From a checkpoint of a small transformer trained on Wikipedia.
Size: 13 layers, width 128, 4 heads of 32 (2 for keys and values), MLP 1024 ReLU, vocabulary 1564, 4.29M parameters.
Architecture: LayerNorm before each block, rotary positions, tied embeddings.
Training: a variant of SOAP for these matrices, 94M tokens, 2875 steps.
Each number is 128 + 32 x the weight over its row's rms, rounded and kept within 0 to 255. Layers, rows and columns count from 0. Numbers have three digits each. The size before them is the row's rms in percent of the matrix's.

# layer 4 MLP up, 1024x128, rms 0.181, rows 435-460, columns 0-127
086:147119124106112204146174103131144105110123054159112140199158139090080065149135164130147147099149208122148110119085138093097152163107132148071128113087137077132130161127062091156143098111150170152165159096096108114146139129136130107115134083092112191152126174064104098097145166113092056161167087116100137093127147153157136133145143081130165136072092110097133196118106158063161105146130
100:172084114077078118183132119116176029099116126147148163153125085145092091173120103085160153162187139160169131152090106126142143142131109123105104176113095118176127164091186140098151187100114129151129160125167201181117112128142143158109188114130122154145123151149143154086087147115176134131095152108104158089108095072159094109172165141094105110092175151139154147083164078191122142178134
113:102140100138122137132106129091115112136153122152094119134159114146129161107181115149158133119211176117099130191115105083095115194168137170145129172097134163104076110139166132127126158094129131128071108138126149142156071151165243125123211160116131185148140127104155152174173157151089144064091156086132135144109158104154160081092175166103118128172154092105164162112098129078136076096102
116:098105091138182137117174071112183126154175150136108136105118127118072074174148096055130148166103051131153116090105151149096071084163204089100150161095190177150101174150139191152094145105146042068081119146109156153121111123147097134133114116195136118129087157105157163095098108107145138159108120169115156128161111113185138083133095119112111131156085129156139125135158113097104125124136
094:158057107103109191150108106077122121158082112119153134060141124154128188123143100122137114201049100119052109153131129068148106143156101125115132120093164139154064101132105134216144124167121133166144142112110168134113093159110125124121126172191164129056170140080120166129095109101140142145131113095116176093082069139121111106110101112142174129111120117158176169123092142061153163161126
090:066172142138148117136077123097193125169116129107123110194182111117090078121082114170122091167156108143092107106169109143094107159132132139107135128167161137122105114148132172090040112191145169141136066119064091116122183112100124137177135156131136094084123166191100170162074122135140194103163144162119101078072153106086071147141144113116119107062111132116105125139108103144099182116131
086:170102125076111093127103150144127164163121092159108150147139133062122156133137124173098120170082105061163161095223136131159099120219148095091095119093164096107094152154173113175113124111099107182147124106189129112110096131159107105076128131098141082088163092062162166162119128115155143116088122164126131102145140095185191101078146175146098117094105144111126161075116139138143099117177
095:089088110133085127156105122161111124131131092134151156148176113086113128086149097141087152134169164101086133126171116086051088172082112154098085164104082161124086145153113075093161133109155075115094095183143124182128102187075090075134128190072192169135102164159146170130133143156097103144150072093162161128151159099067140140100114153086113148121162097145167126104129068169132122149118
094:076113105164142124101178189077115081076094134126111175139135076161127100172127157127162193146094140068099160164119102120137151115107112086152111195126167123130141100090130121171172138053137114128154143092079095084112125133082131125207111135161100154158139163119174132145073161108110110187125178083090158108103145088119101081099148155145103130072134113178145131062079094120125099118136
101:069076088139095149135105124153119133151118165120163119069157117123169124146114115133144048102143160152182146164168151134090106097119137123129133160080147068120098113155130104124136150125102171136134083124157128179145074159086151115126063145145047174148094209147117174090086155133118096086148179122121108176183167108168154173109150122104088116118136098081119209124131134109086070154158
086:105090124055116207123218157142144094113113164086141107106100092099090121153175137169110087159146120101114108106169125140109149158132110089094096104034073110153143168165136133155190161144125153117116093123095116140104131161078123114178122101154195114171109168125168139129120140173117137145163153132156113085170126087108043130223096082121150125130097120123143141139127099149161121139120
106:154120116164098196150115102099145133116115147152147129147101117070172117073132167144118141117144144112125113095101162208127135145066050116081144139122129113161163106168130153072168144158103070214083130140119148164123120174147136117153086052152139174169097145167175137066137104118094125099131124121179079142101104080103142133120176156178128102075073179132147149134103164084146144153121
097:065151123089208127176200134076123120161101087126149118133109078112174101112103134079140101092135115160151134103115108122170130139076164133094113166172177171120109153083108114181089121120143092109103142135127133134169132155190132133134176182134110118158113175108148083147181189167160143081097132174126146191078086117144107135149157134156086158135167169093176151111151147117076090152187
112:077095117102141097113131149166178181106118126151141118096175141128124129138107158133128111147130139093091083088113134139165084144085148097132145086149147103167191092152117092123160067141128099116169141113178139145034159156098115146109133154139101173084099108118054125086132122063128135126108177157121141090105099134201099123174161179137152179153083107114217156088146063153171143109158
102:116119212138140130150093175157109120151069118139126111138086131142122145133120046075157120161074137082169091132133171159125105165111162165183126139120113122178063167089108157146072132112205116091110172154145156163143094099152149155123122185173123127125085099112079168161121115141164140124077142181112144102123071087158076137095097103141136138118201125125180174099142103137133155102080
108:184156155126153129143015143101152195149108105131116148104131113148109128165108111138135138134129161136127082122129155083105075160137100165123105184162136156173156145146055188179113119140157125161138121062164101116103133150113076136105113135114125103093118090142138137151135101139151097088152165125117165082170099156119063124124138115105078167084141140055156154144129127128229139150045
088:081117091148158127185142092138114156141147089090137151123110148087143129107126180050089137134104130174162099119100120114170142055158172166163169154122162140125105130120130124113130129109134139083199151091131133052172172160087131094191140151123069102100135176166168186104079093156158112114160135128160123116106165130074078100112116123156153116142109086140133107083175056113177085131177
083:151116130156120152158197118084157057130132157171103137149159066142173144130111109200095123086166145086113142131100151141111147148120121081065139140111130158192096146073119123157162133130166131111118152139125132116110108140113069206164109133122187129122066190139122136055155102142168102129167140091138161149131091096065064174134121101162077104110130068128139107163165112077131148170133
121:098109137104151153139112115161153071136122121174148090142116110124160131138123181110094099111114144160095104145170083088058117140122150148145076094148149153134145141125098114096100089088136106199124214186122107131091159219105129139053074124146180102149153142114139148164146116163075109134208143124157121133117219138185119128083130106108092104139090152131138065112123125173130164143093
089:158153166121095132104157160160169101128140070129112149104145107120103148132146115111119139155143155128127083175113159164126170108206125117093110177144111127124076208109143168110129152096156150135069142138111167032066097102085158132155060116095172140130186142062101159153134147133081186109124129081114088084166105113160109115104124114092132067095093177154168121121163132098100118186149
099:143083180156097101099194152146165088092145170128153117124128125137084151125133117097159122130139161169181163079095076077160123171133135086137131128177133142102137108138138107088141116075081124179121139170058132132126128076102126168106130034133136172121124152139085084148208096166131175134164148126116118183134051158154087159111191164132126129158118117200144095154131121081107122135124
098:107122067090125129143080147151166069143123123097173147080201098160142129118091136129138170155120109119112125138096089071148129153103142098080129192115164141148120137154102132114180116154122126190070121086120134094162170144156119096187188140106159141143131174130151121129055140133115136156134141224169123085094084115177050120121105171111154083088094062150142125122114091166117115097104
092:130093162198113159097107119135113112130140113125121148169132087120165152106115162128116147159151161110161150080111145104102134177170148131099101205170129189140114172095140118149111179151121151028137151150145114091145165142124156128180094166122128145173106033137096126126092091114107127055159117121116190102161134159117064086144122109104136107157129148117142121078188071126146122073056
110:138125174120151201122072159158144095104141115164177160153108050180125122160174082171124056113193144177133100094166162133133116138131152148145131158118116091162120141112130103144116177137072098144126113120127129135125135120061134158112112068143138113151164063190081118172124143100121141144125180118074109142126128144188149132132098106082135186163147110176129039074120142126095094081142
081:141149101126158165181139105117145175105122149157081112131119090128149091188099100130074073161126092177118136045095079130134155165192091094135124141122081124139102182118177119138129132196108077184112133166100133089109136096140119166133154167175191119133154121179089171121103088192102136149194065124096095173121098163101107110143126095091202112166125153124135124120117132133151104130156
086:129070191114134143117155104141110141176145175060148126244141090115101101109134092105130203151033116145130151118073103149161118156144070119118102182091150182147130103071111107071109141084187112142138098094090121121091125142134145158166123156129124137102127102137127138114134154101128131121152159056113140073152089115127124163106121157211162111137150106149108118106152145086110162160144
# layer 4 MLP down (transposed), 1024x128, rms 0.175, rows 435-459, columns 0-127
099:178171131106117142146095119163147129136128181080130149100148175150148084181088083129151162170146157170113126134140131078120117154102102151070133093129157094147117160127148112105165061042180099143165100146146092089121139142102154120174077159148080137149072097144118117178122086074111145140138173085153137127109127080142201122098197076057111146116157109140130127130143127092071143089079
098:049111126144174132095121099134143109138097179162124151141126130126133140088111142138148125095123078099156160129182154061075178182083138153126083131182147132090098167145088200114083138160149134142168111113133086095135120092114095128109156103064162211157152146106113099121134097170106172167136122135162109109066146134162134090208127047158134145154129072143119135183151142117118161090146
124:153201168137096119048112114175153141103084180098158204172163113089093126140124202144096140185105087129141080129120131140118113109179151128080151156132104167162159105177162130172099138129045132125136141116077108135104109098131130169067194130136084137133121167194136130155099082102127094130122171148119112085124112132105169101128119140152138152117091085150089146169135150059165107115138
096:105119148184097072145131113163108097126125073159207151143174116159139135135059081174114092156152161141089159168189129105146149160155115129082113141141006084092106082115106047117127098117114145133110118104098105158155163114123146094109187121125117131163112107194138093159136114137129136099148175142180144117121137077096128139163163130100163107097166091164108138121078131170158085163122
077:108158157166110129069076134154159140114160208127132109166121128116101138049138156124173119107104092116121166090111123159137121055141135073097095082166065127141213151102137156149103163137101143116144191132074078170127159122183073093138085149125128155130089119118089162113141181169110086146118177114137089134140142098142133082185087149123135141152080194121116120089141127172096144113093
093:171154122199105104122158155186124174105114124121096173130127160164103189106136067133129092110128119133160125149117157122087092134090074116146119161085136162083125161115065139146142104121109101144083155089101145114129181160110081218121190131140134077124190083174149091105171160115151107166149147195120144136128096102119175099173107108145095165160194179124080172103116128101105154129156
094:098039117182109113138114075085144140132096114061134107131112144166110116126166097100149115117143140163128205094116097130160129152161168076145166077166131142116090145161126135083135174116187106147132152154030094177064142158133110112106124120161129161197100149180125184114108163121132124142144159123092132093145146114093091159181145133149201117166120124135058144120123131127093125140064
101:123117123133085081080144102113186155082088130176163073102147090057113080141130130109132110086111121093134178150163149180176106107161148155173162125093142167124128082169113151142143107174117081099115177089100058178119112143191101168109168154138126154167170075129096143095158074205123158178121098150119141159122150135136140123110096102124173184162080142162129104121107109079135097133106
070:153076118156149112123118082142151129128152144154115070122131202105115154081099150094136046061143154157132111134139145181132162146146111112134117078146080108131116190151125136166106103145144165081171113177129087180131123132170090112106152115066166174164119131091105170104120156101108139102096149132138105164179126127066147138146106083120117055205060167118087166143188146176137138109147
106:148119111097154161119136151127081140131104147131099186093171148136188148107128120124127162105097154107129127127132152150111116155145180174101148174110143145081091198094156110162155135118177115195121137123110153137180116066110079134140112131180057095172117144123146135137178148124132140225102159153061096170141105146131180145124121115130098101141112172108135076108153160068196177215130
092:116139119100101163141179134160126091115137106175124117088112078126162142135104110160155054199153157113108128144137175121116181101094088139138079144115121121075142107154143141050196153119137105054139142134146127149073157136047153149131136114149113175120144141143179176138120099124165173111162128130133157080245180161089111136091147083128114123151162109096128101200118125122139164111128
104:134160109155100090095086190081094103131102152118144174141144179138109114136162163140137126145172135187113139160108092121144202141121111148133137168145171107089126133146061182094113134173130077159087101163167138153086149106063205079147100100135126112131160136142140140117122090136090127051180162162150114081143121083154186117124094138100135117159082133131164173127136161172183091112202
085:132150108121059146116123167130098137116167129096177137108101097121131075147119076121132136216117147177088106192176102139150055160129172087116131081120138136103200109174169121115132105088052096164087202186161183110115119114146126190136095116150118092154134153098142123148084078131122093172109154124117150126113151113113097159137147108085142130131158105097128132130085053119077121166109
100:153143081127133129073099089151126189094114105050165117143106085125139098147135108159136151130149163152133141092116166132151083154089105164130071120124086098126188117144078172133163149122132088104142182161084127140155126065158158043074121090106073143105150127149122201082162105129135133183156104123138074097128096089116151137086118161148094107151184137154110099069170162171115128077101
107:159085127163135149115109149119122133136138093093217092131163113062188095157102136142183128085113152196077137112131062132133162127149103133063161071062135134121142139158117097143184120163088122099102094114102106174139120132155172153135104147078120135162114112160159152115142135105122086147155155135149089093173137160160099110120191186146154089139079158188093121150141099133070090171075
108:082157106119096124167150096162097094033107120154106102106084179110154103116134110173135138084128152115134157153104112177087146124146097081122133127082149096063160138074076085094075148086106107104118122145077077112072102121128109172134103126125146139136190161097154096153105116098160123161119085126142152067162140173173118088065171130153163150146094193107111105181114140071131174139149
084:173126142083097170091092140104112166180123102145062085128128138148147109137148134127170154129161141082231099103106127207177124081129084132072178135126118135136149171109137098114115088128172119129102079156102116177082115156147123178102114140113104185110159106147108109162142133147130154121139118113068086143184110145093127153059162154149162144111049177122078124171166103118178142098137
095:170099193143133078184147121163151087101141104146134069069131127182088172089132056165134096094114114139084112153155135127144111147119120132103160120138091126167173147117140145124174170160144142168074193164159120134168123122045092116140103071111094169152076116141218130136111125150144085131187128206122118098115136133097145162090128144131078108118114076176107117139131119108104094137086
111:121085120142163100101116096180141114168077139108113106135133159092114071181088103145133184126110131071097115116112175136084160172123131090142149147119123126130081124163157127116127126079135143107179095077120158180158142106129107128181205125207085129103146089131086131087143178144093152112094129117142130123115087109093253116118099099154157142110177171160113091120113064128119171084150
102:114081098145116085117145092179084112160174137111136092132161139177158127119132137204145131102114052156085141125104172141151141165144140184097147182101148147146118097093098110145164095164161142134110109146118082199106205159158081124165118141117073126091097131168103183075111136122153090133045089112144140123107121144154081163082100113126071124126151095131105126155117154171174119096198
098:167139179106102112116160141098186151124105076178155098096109172181143172105125161067092136172087096079124164147180148162054100145144127129107084091086162136134139126048128045140096127151123181145075165141144148104117121158104102039135185190101085133154126135090130129087107113160130085109120088127138166118164100143167167131103102126155135137069156155127114107129135115102154112114116
092:140182139185104108089125168113130141173121105170165196118087131082104141057116129183101087152113119150151129140106085157143143139141140164119122117140122141149057157133080146112092142086180124077160124144149094199080117202139138156124090109160163074124112089118122159113153144170086093130095103068116107108127094131098134137115127182140092101153143193124156217166156127077076145104147
100:111157098113148058166080120087174102220147129104167134159132091168138152133177135105119095118169089101194150108105149124126169131192075204133094148150199093180148196155138099201123127149104099169119152121167076155145148103125094084114154131087101136121132150105105122144136129128090175111065119138108131090138129094120128111169139128172151112098099126109169089127166138194155125118099
108:123176129198103150138192098118066122182160099123124158129102154121061154075140183130152122164120139131138191155087166128134122131135062164189154128121122180108162114080166108143120102170132118120117068167111100112092198105153080101134135143098048129159095145076136128165170111146065133069157072132137122152131110125114133112178136060157143110126148123158154151122138136095187109108106
097:065177172067167185108089133125104097127074187134054136113112142105207129128098120226163196114074107132150183182143175154111094119157098154104127121198141177145164118134108129155080130087112191100159150136116113144109136111135064169094138138147113124120095092097179144121113133124133106114096175139124109124142128159133125148118119163160105140171111137176148128117176152128184101116123